config.yaml
n_head: 2
norm_place: "pre"
rope_base: 2890.0
qk_norm: false
lr: 0.0028
beta1: 0.9
schedule: "wsd"
seq_len: 128
Each number is 500 + 50 x the weight over its row's rms, rounded and kept within 0 to 999. Layers, rows and columns count from 0. Numbers have three digits each. The size before them is the row's rms in percent of the matrix's.

# layer 7 attention output, 160x128, rms 0.0855, rows 0-108, columns 0-127
100:588595506538494442534535471476570568495437475529580440547584489548435534523500474436337448546485533425501479483484569458440400517505613573478545491486514493514543543488448511483525445481501479419480451493546473518569506526490503511498470617455486508507504514511585558481445445543543462525416542549501416514482392541458418561606478427473503570506615500439537520547532537508451459474462
105:497387421401467448458460450451529428458539486559505461503469481598513529543494490502507424466461550617534449450518446495544529443487552533591449557598446491425584495451502489498503566458544471416477541561510469476523493480448504544590549528509414553533506423483443556480504487497513523603523406466585542500457499525428557578438496445445480352543490575511486551487548494462436513525487
113:504525491656510519509537480447372528482492490530559487532534464512444502528441489649547398557447493539523458458472521551434421611426530549459558478469519536472488502492547507518421457560397518563566437414529455479546526503459533480542496477488460426485510515467514525532577480409500463503524518555504429435595457592471477495435469527531470446421499483523504533625485542562549455538460
096:523560518504527476492584480590430573506487573472442524526536503473564432468482529484540602621488568552520583530463527434537549481576459433462527499541496414450435552500515537502520545443476471563512536435498509475397449401530480549464451495383516487551513447464478405579497539377406509563508531488421501544504556427409580419527515466529487476466577549509501501521512481416472531518491
105:505539445533350446499440499539458558510596428575552481423528473462547510493511507508574536569461454504487471480559614445427534573525498492568482527457407565531453422461531477535420515513464509559476535517541565433529505495513391494556539452482486495385512512468525530586479490497470480520531477561572437481539594604483544534583472392570529561508484593499509550498529480452507496484413
113:476491488464545517441532510445466478412498533520558534555479546596445578540403502468474539521504515606494520544508512522516487510416469495488515492416493440445448404436489500536546544466502566485527500534592524546497447499408456542542605485537522487553500473392436530541458450447516609549468480519543511494561485520482429597410401375557442562476566434571555559539516502517424474582500
092:474481580489472555525487372491610561504550473548506504501515511547509530510458515440478430519503562523412533506467566542544556532430455506478574533542503579489509511614523515500520459535459578565540416555445433524358520532479518512470463464565492533410475579390443493496544555418510463444521412466562527480473584454452431475598530506562541446493502595522496413478490496522547469449566
114:611474540472597477540555414503513537529458537501509464493500386457499454481400527474581569544413562600516580514451509484554503549468429510475448548429427508524480656506498502496502567491519510500484434516583448470475471523461506503459435517533548510508560469534478540526511475496399432470520469457411473506576592550407567496515424542560528517511524536546407487531452465486378505495563
093:498443527525522536515480534454554515418439429500509521417563462470511523488439575539504516479452467494518483515536512552486498454489547458471625391489565502516613523479526513401505476491428541503562478414522541485463496460485517544429576522523454494452440586469520500496425545438420429613544469482548571520514417461539525576482461461376685510448474546479496489551470594520497510515453
104:560485492523469600551450556371537542588580529503614525453552484502462502533505524503475533509529562434544392502502502510461509419492443510475514485441477517478508509406550501423521493514489549384562508426510603573536468525439455520356477470415502557364580511524524469423537513469407506518480535455474552477505451500516512501509536525495572511526506532481503427450613593503479543465489
096:550568601431527477501501536472478493410493515506467556485466519429547437553481425398498461450468485463410530467521473439450397417624519515482549559483553527468600554572523481441449504418433428393507437466469548517548509505533510495481547473483583553567528570492499506573577486537461544545560520526435472523455532516435585488556542553527493553442487567571479450431527505543558582533545
087:534510539560556523500381592437499449436478534554492548414476455462502495539471435544516498476512477550518494402513408456393409557592458473519547483543569454485473496474506547494526512493511448460518511508483522517568538506503535534388457383500571569541539470506477499631621432545507444492510511507451515571625548484484501527587501547496412598460476527559562523540456517440530505549495
097:442529462468515517469473524583443526518481530471451560597509450419452445568515459465374381433495584416472414559465502521486498532575566502499560487502534494485473572583468545553498525495464455487474504476460481429579536469508522522495492555565413492519566549541503517423471427445437568542502570591426374564435612527456547545472458510444542532465457520566494506505430423471508522499498
106:475454444495354455459508597485487465567548426432439466480522509445523544476479487585425528539538494476533541504517451489537402436561600561558510569590526509457472428443469440459447449497449505511515627484493478587479511613568496455571487493479519501462413581540495485458489532537478407503502465557464488466444415539516552469462500556398402485476510446535465485537503599471527452494491
111:327490416540472466534437625468446445492566458495567526551504552572471514500603467434451583503545567430384516493481411505454506498492579474447422483519389534482517493484536516483516599475603466503526502527365538443499499497495464488530476472492534491540468508492456505485542473462486451575453479620499559502506407545525514519493496438556507522503504499498422454459537466521392531481523
104:483484462599517609533501484568457493527498394508524511530565502557434593510533471466524474521557495522466447505564426419569521506485477498537516471518524432615530519475514489517471473525492594545505470483555468500506542509441548472441468461520432539510387584530507438431471602479566488473528422492549505394432522615507460652514483475448474511417538530558549435439538445532521451594463
092:531454453468530455495496429503494415499530467606421514487584481534473515438533489475558505544493539551524498492499632500555470596532465581581378429425464533470551500426527479574504419432470521422451495450544577618574474538471583480486540479482474461476495505525455421557434575491426521573549412577529511528526495522484475490455457457450447510425492428492514386497554494463518498439505
086:552410514492416484525516420577480545473462569564526504412519480491520476441457428390498469495575487520461382442458445488588419572534485428544400492512502487503508536511488560424441493537498481428464546507505527508467500484516446489555488489503495403579515581501493565526596499578542548453571499463619461489462513485466510475561539445540494552516566526505518471475512692525486535559453
089:593527435486553489495544499432447489539508554482467569535507478553510436467493507591492497547494461547486572497489388540563552504468465370621519496473543438472495530421504455440446428532472592491609679508526482482501500565421546578526468487558490446504558473464502531505419502543526558485530527389397515573514508487471445564483443524581546522542558472538480450531543504490523522513549
100:479498528462424479483350557569399548463487452413520592384522469434439510545415535538468560473518503553538550439548542519541510533463484453532399481538466467482447580532596497502550441449519525410501484509476465496634423461560510497489526536537463544487530510513505527579498507582539564581603492497565451461479500513515542472511474567517523458591378483476520493538486564496547528503438
099:531463506571548495439476465437417454543507487613484427483450555493581436502518515484544535528510498547558552479459522450545423573472627327498447572488574548440531459544510504480479503532580520474509566464433459563521533458533426467440465456556461452547517475505502539445512554559596415499515443466550455463547621491502527561534575458511542535417476573516539471534520510555454574475505
088:539469533535462476470533494451373502485387510478520489490506496478423543451471513494431502506545362533524409517512404533519545505483507462472546471477567504524419465412506569555482577445421513593528461522516479528465429490505522560500421408517524541444496455633471545546567580479465568431546565555602450521569577501535476539584474478422461526485500532547503549536463473496589541571517
098:417444529494471543559531481524525446496424540482491498424486500527539451441473550435497458541512555497481399483560529491502546536492514378490464573473516471461515469617478425511481488448492528545513323406418436493483453558475632469421562577529468510535407442468514509458532531459549427463532527441580458373546504476512485460474520491480496567552569515517486421517454507464530469497585
095:454406464548410446447496425517429375455488486533561509518495543546511464481593489490501483562506538435576520511494485438452420566472482544477437538506501536516605540512532421526553454513582521475508534472488515512482542442427416591468533559490524404524448443420371515556578479475552377470637451493425453468490542465599534536466480507529551511469514512434548514516516510481498491506549
097:567520488549470542523577472510572396488415512506602595476487463522564575491504467499391528535443474486468502548536489524499545579428479439437474461529500569513598589477421515582472437503508451438496489434520457536503509486444532589493445561461529479524486470365459454493477501554477484479501499508471558514520447525517399492531492612550512515475550513390470444422547392574565503579551
089:470543515476494548417583560463537441409502479557567536462501550524552438403448454543465539467453529533484483490462481500528399447465463507434418583468420513543520521417450505420553480543594490500498498490480494549430508600595393563536382511520454440460489502399508511493511492556507459520491485490479486628536496421574575510516502539581484497610505527443571502567475556520551512544507
095:499513489453510517451497597495523414427430413557470471498537483466607407545413511532533464535548383532562638475480475508397646522538554461515543441531471577461471492466502412455444575538502423491541533644447456501502495466513480526560523519481500551474503470459452489507601441483510482486543474504498519514502501536578401470502484565536489535453456490531515611480451515537476486431497
100:497534505465429529560519497468485519484458496593550478587584431466458490478529494487461530511409425543546607484448472521485540569482579517482513477459559509507487555538533507470490519525587503553517522609512606546515525497528501544472510432364546445522616507471520458505422452519482551599606402471494525615497516535553550503444568535491570614473510478481521566516414526511600526452482
103:403564477475441474573504474422465593535472489549513561481463541457507541563530464547465493526521422506525495586539586426577528544479438446484518479448535469513534519530533417510440551481551606506459475449531547518545554621416454455502560528498534512534513511441531580442621491474494478501525505535551507475442641471505523539586518424475466467491429521503421482499494511573500639494602
101:585482476464414463418528496611638526462578481453456533498480554511518484509509488527559486550457516516484497539455475429477407450439444463406496577563461522591435444387478473548512466524423531501483516528499454493536565462499562555533597620489519525468452490490544541452459472428581459522446461539539456553597508484533493550421489473504415471496523489567553594462520451458415534557491
111:474544420484500416575512478493546525529489467471432484618472604422530553448509463467484489586567469472455560438549438539481542548512458483422536650475463388445477492509545482489452484535514516506528573510484533477554447486458414552552512462509572489540461538529485530526571482503521476499520518459525561404550523526541482523539479493523482595419545422442475455381640470535564546416522
093:577484504482537423522486519497466583464502467550399438513537448430423565571388531453530422542489557467452462476558485472551522496626498414524474496577453532519524485455485442563412585540434418522511476549531559434448460491498499500365496449503549508484507468621479372579509590512511515469487461469521477523502425482505544425520536548538513544452463459489460459533415504499507577533554
100:529414426453486476441392479467561550508477489572473548519445561542492528508483589522540497481510511582558460556525528489575520543637519541550498405466523495456515528499504514516519531513582574486506533476437430555578532523421425518533552577531445516499511485459480502446457629436477451587531432403545483472571503571477420530509478369481515511490484400599474475494461502570537492429479
112:471435494473603440550498484512586468493561569475508505550569438514539496508508639496453464569465531492479452448407499518519640547466438435499564533516569450524518539534505523474460484443570475537549395556407486484541369483544537477403531456479562551542562528529491485438458525495531454501520470489572499480519384484432460530494519535456447468387544477560523521477507494544553550457609
112:510587480471495490485498475492581526484470589541465391502530542497472504514493482492457411608493583568512456528572503564546428560437478485478470513466601547483433483536492521526539467501556457522502447486572479513421413512524491509517478360541546516504506538394542448495554533512543490526374584524475431585421465409489470588549573401558496528444535456469569470572550496501558533483562
093:456546482459563547561502582453488497537594610579483575466469558481550377456562451496478509436536522481512528542542576516522612512462482515520566569486411467573523455559466480580470478533586455454536532570490551573477486501523599450538496455507521560456507456493492476480504470514523522444532563476425527519477559531508424471566533417571518493534485425526502425484357464609473505424544
111:581362474545438525546483536502392465437463608465491540448489441487483434481501506562525559443528540478556538529566420566643515516506496420540502447461556523479458470562505462538453564539509541506549398512475498540445460507573540475504429424488563433514550546484493511508551508507528399435499476392550471390446476478460521472511468466480618480547464491521518571549494606513512451461490
093:540578521552508429518533556410521456535551484534446415456502516523436599444443501535517536483570530414514628534528342505476461451552462532518413476542466449481522488542479524438503540589563440526477521490535550516343517454467503458416544446508515469616511450589495541540532491514506497473497519463467503481562542437541540494470487473496556586536471489544387523471539462500423580460531
074:427535431555555457532526452481506479521525433533492480507519512634476459498496606419567464543521592602476517426450520475524555466530464438481490534527498592499588451482468561447468452540537472547498548421524538453387445551539514477463493519579487490611503502538548406497516519453553426538516492485523452535540459628520513618400490493526498428379491531426517521510455524487493438473535
102:425442514411495506459527434468525541487549443392394407476500388558495419417541574473580580491438499521533481517533540566460449432513406534501453519532528466565579549473567506532424506496482418429526432515459512559532418474534470550499450425486490532475520494453498490449473460496403453498473478480495407520549478414524534479578497477535472566478540420517530519384468522593573500533526
096:565507464448550517542515503426474575471596479479458455502394541571506392524570508522597469608496495504477496454435480510502408454503455446477459506534505427599493490498458455440553484474553422499529459537485552560515503513499465507583557526500449509588466482556539455500525464519507397532490511605483504431586555467461577431455522499548513579491506422487569581542538588400545439472406
101:527503543529502441552516496512543561492420514532505514539456507571524484510613450486475513490385511521556511585386535514488494540450531552395547553506492560572537445520426509361533497428545452606506561571516512457469522543528499425550511544540420525467478572554489565386527574488497476472472461463556537596441404525450456422565508589526530419491466449529498442549496568522494467499533
112:444565476464558391529563474547561495463485468526531357531446436404442532502514477492520523564528531491537481479504478417389456624486455511438468433564499529528511505463571502448555511475511618446485556441426485409511440494527531517504463498497518442509597475514590486545472526501396505486608532531476560515431522425495476537493497608519509546514430564528575489501536536409541547529552
106:512460432445505566523537558495534567437518483459423498480452501475457537443550524464476571457527525515475516474460399548558525563563525434436556495530575521590536526388524538564524464511495593617512537500507523493408509435442594515507491526498459538569562484529497447460523600603466502551555409452462488562574412378504483463502559586573507434529586466515536484527505432451496514518519
105:425444527506441519446502461520433498520559527524609508536461421528465499483493490520539532505537543422476471454560571464440513491584499475514495419447428513518490432565433510489446498449418498555502466477433507508548508469517524523420472471451463440468458388513498547483513438391519543576404495549439387450460512520402447477538495368471462573428543486623506519436464464401551439477478
091:465509521395554399503441500479492505410529488478505565529582562419424501436505481418413472413536488512557559473501438504558528495502502483485429484487358453466441516551564466472468556518580497552519610551436527475537445410504476461510466427540502534546530509529369502548459434481477560557488558494479517517458426566477460454497507553534500425552533506569356504459442489544528473515449
098:560542431517535407434633527440551519480620450473527488488502581488563504579635502481443503541531471484467497507557537526507504516554464451495509526498425494525434439468494594429479525491557452479487606530500479506424495551526518528407533536441472546460529500535453385474371544578496511507487491560436415524560599501513449476476546452500474470544541431532478516423461559436519501414531
110:479542496387545490489483415496398504568474521466515473496524510403518483473520566506526558531498491532514543463512582531569391457595492471527604506483568612448532420470443527559438523545547400518458554563566506518495523510512573478520518445448429399529426487507500395544539411493434475500502560476538428524490472446574543506544469419479547494427498471436474424540464489519410465585546
098:491495487574521579469534434488463534538449538500484468571523477580465542476569465562544519550571490503497496495467512459492538477532572468500466553539500558518480388572569450421557516632529529493547488581480470519484491481395540455627477508568427494516541429522502469509539498501446512509505508465476442504475479581569408531457513517533497472453568431529477341513515475615463339531456
105:460545480426457520425444498496488446496506486589503530548512422445463525548521471580368501493527523433573412513496478519475493413366641523481560521528407415505601529522484471492527517569445473494566541513529474534554503549480451451515366425520488460431511527540487384475504453491497550466569463489479533542528501591516600476474419531481481462534437477454405475486502521463485474562508
116:500443563561444492495464497530549485481470386483509533460484488585541553524561508508444507493441447468530498579598489524495519530485524472596551405478427541587480450441570505441560507447526483484549460497531522510578568550451474457470640513490559515453494565474466545465412513510568554601611486493577412474539507553410481486467504375470498512508530559544512585511544543431452563513425
097:464451531492546454533425421520428514469515562403509473525466534493488453611420513588483486478485517541516569535509489453457370490567498539583481523391552537552450585483380481563489520482459465450513576431475593556490448516522437546493530464378424534577513429466462457550449490457552542532454605523490499480486558549554571491471496471424469501400464522555510535514499471469496550570506
104:522486419430442445506373607475495452514489486500451574430502505472546521448504454578489477492518567582516470563532484501589599567555530486505483498523477530469512510466576447498410577518472476468475504490541547539549482533441601469553563519426491511434462492559569448525502478576491462517405479439598533584456603395551475498507441477473578492516493554495518592487423475545456434510402
106:460517523489495526576501524395432549481565490630509485353455481501455435535453457595535519601509518503517519510536523552504491553478484460428536446468488438542489630528494546627502585506465439485459441503436534515560450491577436480580466470513455569521506384561521523498445487522464504532481371506506468480461537461508513573528503533468538401495489521441484462515493387520520463415490
102:384469494507451616553391561452555558529578470545490523495483587498486507501596524518400494505536432439516507525539498581486436469514530532451506552492426521558540440486489523537506557412469479531526423519491479576477383615549459486527457471531484495502457570502406550521444514519489421600458536538579455473582583437537550560390506428434476470504487492519518487519503475557430536507459
098:502500501419541458565467525476515423525519493430512558544411531582489568512492468488392461533599466454428448482521542549567468522580518598491469434546566546483617484526515444510498500549598515487409468549498484342472537462466644547596549483518554464474454478626521586496480513499514429493429457499456475507501463515503527534462494416514533509525554519465549468539569501526442534498512
095:609502509501538521505522507455481416504529515570597496525468521485528598495499502518479461544502449461551510448369523470540517522430527494439483497507548465553402590559452478586461496540553492407473535501437525565454536547565518509473410469491436487506543447516426471426528571469443496541543549449392397571447544516613526517558486554531620519496512469424498506553451481545509455437392
099:497474401445358472454532489381449469488504459489494514457425450483491517447447479528443542474551421461455444546607495496483484491546525509413454489525570503553539444443500484568419479509512545573554491550552497486492505596454551476572453497406518550541508506503509542446533437524456621576523483480452429393495515588494432444447500579556492548465518488546384527508500516577513580540458
092:528413500532460459540590427424447446589493508484539479487491485499419496458496440583457433552528483427476464424508474436423428558517556477551515405502466442521499557456436511504516504474506383547543566505490589539593526524586426539516370478482431559524598524524571460523492470537578536421472569494482433504515488561470514456542526496464484550491509516450649495556541554507517473474551
101:439494548513501506512541503519424478492511473512547546467454369399527498495543475558523496537525505493491547599515495506488431558530554539553420486484520511488378526524483447525516465568576477505584619538431474479444610421524478498618444497435448638448559441466455427478527469553493488571484506522425455494491528575545462406500496476565494515535601503478550515564553493559473477435581
093:479525569488566472556576419558512561486521448500509522525499354506483506530492530413429466463452565520532519547464396587442473576555493455524530608583517552566577549535563480415431538453540499520422515526440465467436536426525488491457545519534562555478489453461520460527529572501476532545479539524508356564580459447421446437501467517558443511460520476424552530580528545503476552523527
104:482486396513440463497563491443488517431496494583552576471497467536520512542572529500476458566626464515550491540522386466480457507491539454479533490466596550457478469400437497580482550478521567455549663506570457451494465559538483543453505465600447467536510368480483443492548505618442476496503501491553515500501499450494447545438469461474443526448525590505523435514558444425523574549533
105:470521494552443550661447514495583573487486544532543487543479476452479487482554425528451432494567474589475481507487589422486495543463610521545508500470460426430528564510499482430522445478542446543463569442537501465549479465420394472521474539516586449574566438649456561520507500539553469554495575475457449442460543500498511522542569465547541571526369528519501519488465475478568467490530
102:483525519486411447511487526514597577463508547555511592437484449495535450433468537462537538524426531593529599507546456455449464550493514518455548538383490505466423455535417538467465509436545471498593492572518468555496497478453459555490564401442528490440454523534462519512400419590502493568559486571385517459520492549594521556485404519495472462532528503491581588488474494586553462466561
131:345602455575555536475502456533555486422514545501566506516510560449583453400474460493558553486481451534423564537435537552523467433506463522440433518495424474440465510526552527499578533542450491483452604367445472482473430397444585463536470491467478483484542502450506443512598438526411607480467547500465479524439465533477506434517476566516523500514476515539504502488528464510543608547481
103:526474620590486520453458565494423541532554541473506414458537495536429530439586586550474565515563426572541451510454542416490453570557511541493567494515518525481439529544449586447421464538534496476448525505429536645520494427533482529469484467575483452452607444522513539561433491507456446468484579485583544421428501576553454493487522501468440514489518487507502379495501559557504451472504
100:529444499416415463527459429536494428524587589504464572460413511531531572454441444447500566556472456482483411474540459498503461406534447504553438474549449520447517417513477541556457495415567487498494492504448500507514498488452557491501507451463481501483405480596481476557522512434429526499602412371541437448551506576572563473469470383468500431529500454413524410477489510467542542469536
097:430531428523454573567508471559427504468431416557418447518484472481474466393471509586534541429470493473587477518531482446516395504508480548487461562516603503477553522561528475497435565616433513510500577472524486526533546547471513580594566515552568513498476503434475514475461386511509513402507490518514475482492506467519420479506446509483461563479479380445513475452410614563454522546577
099:513476424456604497534511502440503424607496491612542446573431426474497439514575502478587425522478487495471538444511468418459552503480548584506544554483525511503536463570457594483534464565436459534490425484540503419476500546601519448536442418451478503501499447632530434412472586487538479465533497398418437507424467519495513457548459526552494486516566462459548450487498516465454411550508
093:469459555551559487578536442497471492534456516474524409475588450520522498486545574521442452542491552482478553524553413496436487540481391486472454552427378456496540643508508529435564596449440433534455541471489445446464403476485529477574420526489529512538554414590502523474429481565453482488523532494448486504423450505535461525496543556458459549543481568382583584525492461496467475452462
076:574432483560564430558503424527496378582565510484434504445544561473546547537516502544556462448469511510551430488465517436527549512521480454483572537411497539564533465399461582552501518580485495471518503557506522372475494487567557530453551629435467497531489467463477535460554480484522499471556448571604506535575511519584412494422518439486459542404439595484573477477490481539544519484494
110:618513511467511537534553558438533514450534506475485557580480588477560479463562514505524497484534512518495502506530523540498592515456501529512524576557470566555595534441484507587450459462458484469484507559463405559474498502481477584548536534516516468421538572443496574445479543432507374478559394518615531400468498569409520546573482415481469468474446496442467561480481458409560620475473
105:486456494465414524494446520514486478340465505535461530500496557431547562493435505469517491531541513454559470495481509476515475445582525559462591448484498581521467422493323541592517500514607391522427503586525456592479465505487528606457533490493496473523483509520376496483501501485564444521529498482481504447447453552479503469539527431413534547462444531540523459555419521577519436404490
097:453457555599546382478541487519473475523489464540575505519491489584537535538507480451539447624541533508451550524473503468456434462399427577501470564452455485551443572517545483559498445605517467446536485513483478435497524434479455500467428398460494567513459461511415413467504446436425401440518517565471507401557377499477549395510525574562468570477464491488456485508488516486490463483447
093:471464463599428553508404495445560490461578538518525476562569471520535505429495409433488479396509421559460420545441467471555457478529370578464526624549490436497486517486498468480490477482553517469483499436519559514526526478532457436484377526419452474427465486473487509539482439500516545506487552537635571474479550546428475499527414399462519607480527496502558546471543509502499548463565
094:533478537407499467531525495476552493532538540423415463468506553505452471507517484540420452517458577557452568418450531616543560515554548584557460471539577536440553474541561478483498515521411496450519472484523580583585423530460498454440549465568531536593542542482431476542552494510478439562528512504520558551376448486435502582473454456530511440525438404564550518520526514430506373477501
106:504413525390470538538437554547464450471596474464372481534485499495522439560520467605476490533451456500491510508490532473435553475478523526607465546482447492495447510514555558349432526566530520461544515581544533495478471479534484607436532446528476469474528494443492451526565492487547387465464414485444451528498583415491522477413602535499506534515516494526562524526440593521515489560385
095:400611370516502603508477565541484430493497543519533442515494500433478476482492457484519583451486496604460507455464480485466560473555593552591568512540445519529476544560573499468379460502479522455480525528620429546483446488492563483503480513454550487465461563568531467546464452485532456420461473550396533561540564485392491433442539540465507446547533464453537497436463444548413462476501
104:613580433509533501450492477464384394407503454520511458479495519496437522513516479501502488525474433446580532459498592505471535439507498531493548467498493399518452560492580432524469499510546498435504466420482562450470523545540394558524497481456502426546417438547499587487507483573522525497594354504349462548440524559394557477477517486520482455476402482551542485455508515500520469522492
097:393517498533492494464395619464471471494578430436519447446522531545445490570488567509426510615551506426401476496501564540413569439395515470536549386566390411489531441532464557477470498487585443536513520476492510572484498558531529490476453471451532530440524508497465538518507524481542514563425535627482522565482528516441476496494517384540566537492481521568460492538482524572525493482507
098:512504502479477557474482462445504441428487450586479483485590503382441565472419594550428572545480429504594500495540595544571483503490512432428486514500457558487472453487572529415616498434412459527557529509528498495500493536444475458467511466527443475497568433527463519599546417579503495455575544508407491510528520482513390485556452597505543459493563471455527522471472517485407507608493
094:486462554483451445527515458520453512542538521513497518495505547440416510502496426480444497518444551458437503554463492561411457592447475498479516467520544490490462554473600582517376511505487568470509364597432536497611629552527465552479411445486519448481535529558511417530538495502500482437546565617475542508478458576543460523445384465488520445416455454461481441462524475468531568448483
099:557496478457523522551461412488474443538488468536478503406517516538608544572526607535432434571501606456490602532584572500474452516564459415458508510514530445519455501526545454528466518432425481556478502510532494534454534418500493441397550453495525514545431523472535532464502405436517413614503548567495390451460485572421449546525530565538521518470495521621478569547533488545511464476488
114:519445405458499515514364552546453539521565518519510535570500548410540534492463544588550439564516513447556605441501499534594441497613489460621514513609566483381406464476504468582488501478546517517474522496559510450566570455552437502448510439538467482548492535471481518470439542460597469464552486438502520441488535491504531552435489489431466514463500493469555559464445391500487436475504
098:543558520476495500549461551423462500421524431422567435382489493444548460552582552506533522556533417355480537419523522556600652504442529549536526486537500426505438511517514531553523453419494481490459522577510565483466571434503539517583432565546520547497505545447464469481484555471475408519484599512432479466442525507453492493477470502417511550482448590481532479445502547481561508467438
091:545406541410470477480476497553514469490479503540457532462441490456436523429490530534510480478480555596522525446491607390528454489545457553443473632391547542474467493460477524503545606403440489551594534545509474555437487496440504458559513435531539582566493534550559526474469537503390494520447485509542523504437551457498544556478432570495408467402538523561433525483501476498590492501596
088:608477457532527462453527540466516474531469609519413514423518474505494608528537534452470400538589549515569482577472478492542457591538518447500467586374518527546498524531464492478462412451502576483486528477442468484435487592475411543478477493591551553513522453467481554542562508461516524461567543506480514409424532578588594541507423522510487536452558534450461531542481548465585467453419
103:468579450474504485474578468459526495446569619550406376505498588403476520532549500566450522492519444516580511495490562447542485519546486504572534559473525546473519484429416480532445447477519570508440553542478447491483435438488418528537473467590553509462609537483498437544526495537510513599518561386385493483518507487553455481504468469467383577542427436538477556542539490485509521453437
092:600415569503418510559468417550529476555507442566500567552443552485430571511534499468624493467527543494505570474473494499539503507494420522525410518501516570403419560459505409521458455473526538411520456427604541446555471503501485492495469492449505505547496534596498523535429474528565562446475486489441582503431415501491557571601509391532486436504415481560458511424554501474510470495458
100:451465443447403555488446521435501440500518486550549492414475448545559448605469475484619503495515380415475491478516568562493486440480464497559459458546474481547500417491532473540483581477534486449562543552418501453535628571540452465530531416537477495516443504482363482524460431510537490590498450513478468442458494487565623543506468543434382511454479464497535519500499515507480475414546
091:491508429443520465549462515493548517447421511482441504527491491530466554492528609558507509411457514502539435491552441497523509494422494437441451559388584540501526490438456468420521561565457521473476512497595442382467441520515601473546521660549478566524548506483465427398501558463528465514534433430517466523510466470509544519525494559468458529550508389500488502450522534591462444630497
098:508491507491445518484555540557518481562537497446443576541492552497418448399564525519515486476392476541579462516530651472541524469536460503459573594417505545513558537458447541537513510509523464479480451645510478487508502484549592436531516545454399592421558483489539512460482546423563492567447547469496469456482501550495570482456578469443386429534498423482541474553452520411522458477478
090:525501450508525451486492494563586497388503440476550548514506511539620426503555398481418487561519574541499561545527559473532345554564459498459609545462537547542452520438474468502478406594449488545472512487528522487488524531516567574564541617530436481510459556453469562433509424512522435541404484491590492478526482485553535524502462497588509502470486462511487426467556552474578462561489
102:448528485478465561439518549496484482503490432509553460534621550552479548498489518409499583497423518517515520502512509494500451491561480436531460436520491463374431592461479484463448404535534505556418473436571494620523480539463453446398589608458527461549551543498541548500499456472519557530495470586490525459514498527463485494538608453480500486454547481514450520485455461405443459421340
103:563450370485442538523445463484460441461539538512430512457463532424514378456482418495542530471507468406519466479536459496617484432612457516524526487488458485521384487458579509491521507429560579402521419499434508501546528521487432599541547521543445425525532570564582585504504461489543511500563536479452454528465533490533565482407457471427473545547474487539545541467492524465473496452401
102:494460576589500526447505666491503402476491462481492489506531536475535502556483416482478533472475529617469529499449419478485497567525495505518583587530498585463534525461437532531480415599525462585484507476523505538468501503480534521469544494485513534433394537406527477457531620482454510428509380458434475575532553593480532497495437488469417559503505459411562499604520442520539452475484
158:506557481511499446526558467443498465534502486503485452581506491521536444570560553446476456468481515628565563504566517496443476533426455523505490519489591434478446479452481564495520461462444592490471431493457517487635409531411423502507468516464500551532457512574480499473436538436499520386567472547561483474509470346522553489511516432489538508648557456467477536453510535535478391452569
090:514481492505534437498608590540523420597448538469511455438447424427501546420555515467386383447491496536496511479577570489465502502479492497416565472537446451488636451481499560522498403530500501569518493452485511342490472566514503452538578462502507445589564528577591553471536503461506448581520520483597485466571520522442514495501506540509483423506530540475495424485464456497543497520509
096:557529520472518434464540476568474542524535539511539457483501553528562559481528454456623515540651530465578564573454585463471517550577592510457393552509483442502430449482527457492523449494463509424487450526533571456438471442519434562487524455475426503456435509488572513496488487566462532483458509477484367615439529482535546485472580439550406471489596454458482422464500486496528443509443
106:524394580556510524594498574528488481467542502507506517581479443436432553478450511489522548446473528502525488526468527440442516484415398511504554406494490543501463475444388481472554472535510560508513567460469480437514484448526476565444417515473433512470517373389520530486457558386555631490451469446460522452525424537472431519504514626435450452491539513504536554520465484485454441450579
102:460466418466559523484515521542519539498603434491544484592424536535432599495529609499493458528556531442534482408505564415465512441511532502548413517419514510540561443484542458471488587456592494505488547543449425422513481498584474503514477531528486464592482456516462513495519639628522500409593552496438528489433508560562523483486587474493395500463492463513490502529500533456468443506576
110:433389533544404492460432422560499476507558513450522503456422564445449503525495520484578514519454400427518531600600555444617487621537512612531470478488575522499483563480570398450415457511505545472531524492573447488500511572507530563544472519466482535553518494547564495511502573488479437491517609532483410474427526450485465547417446530440490504478526487537473481567553505577514507517504
101:458534523609421559502495548464476523494473436546530487458572532516458469530421512452480432427413438530470594459544425536451405577533566487494451557441489524544543513520540504468470441469390415566400479393542442536592479535455424500494549500449524487508415536446497426494569526454579486480582427477505428490524454584506480423515535524538575530529524452406554537564497500485498469507470
107:518509489517490487379519503436404519634540482517464525487473430586528514600424530526555575476556530503569517486504539538485580561449505479494497426516412438423537552507536567585495528525534590464480511577478393486484545521528464496492496510528450520485506402484516515500465446509440551518461385537410536402479488538507475602492454525428530496492568549609407496490526514568530487481405
094:433483518517445555484487546454497572501494434471529504425520486507444425540453515383500488453490512548421473459559539492467528405486518537543425514529585510544497347473578533549419549490530495377494413468459466558527477455510458524579486534617414486466474531472516449604567494565527441474475572602545574510497511538487547517454522441618433474468562479513503540536467491492418475533512
092:430498382405471409411512521494571471402523510503498521408531494562514558509533500529459457489466550497526548500477446568401502472467488566519516499439523576514466504494564494594549585515494585483577574564474493543454484535522493504467497482552488539490450484555518461486518509505548476525525508606478462618599334488483542510455374523482481534538474436609453530468549486481468491534583
106:555490485491359466495446574498461524497518640412487478452477576550482520491467461448502561503471569569571468519574500481504407489573506474564509457525523577494489431512555440591462561521450560416491480541486472509494474528444609466516440480466471450492460523572544474573433451502523393489454482521574422422560563503532507516425510471472433376480443444450521484477578457479507436463461
103:485533475413561413519515394461537482429466536497511451483554482423471576445464469525463489470510504452423465498529492483522489532568508434474520461456613490512482505593441503519538494577489492567424408493477498525495467461474525495464476601524566487558584492528513532526564522479640539491505418512515539591474482422562416408544475568388563572456573562530541452586559429519547523472452
098:538515525502479438543525494503552523461590426531611442512538496517581578445549453353432444541506589477524549459454393496529553502413608479465503529488428517541543543529532466603490536562541505503573506617504477533438444544447485536457490532475573510497578437476482514500558538617420472515479483561433559467479456489575518502555587501477536564525473493466450579507546460438521487515521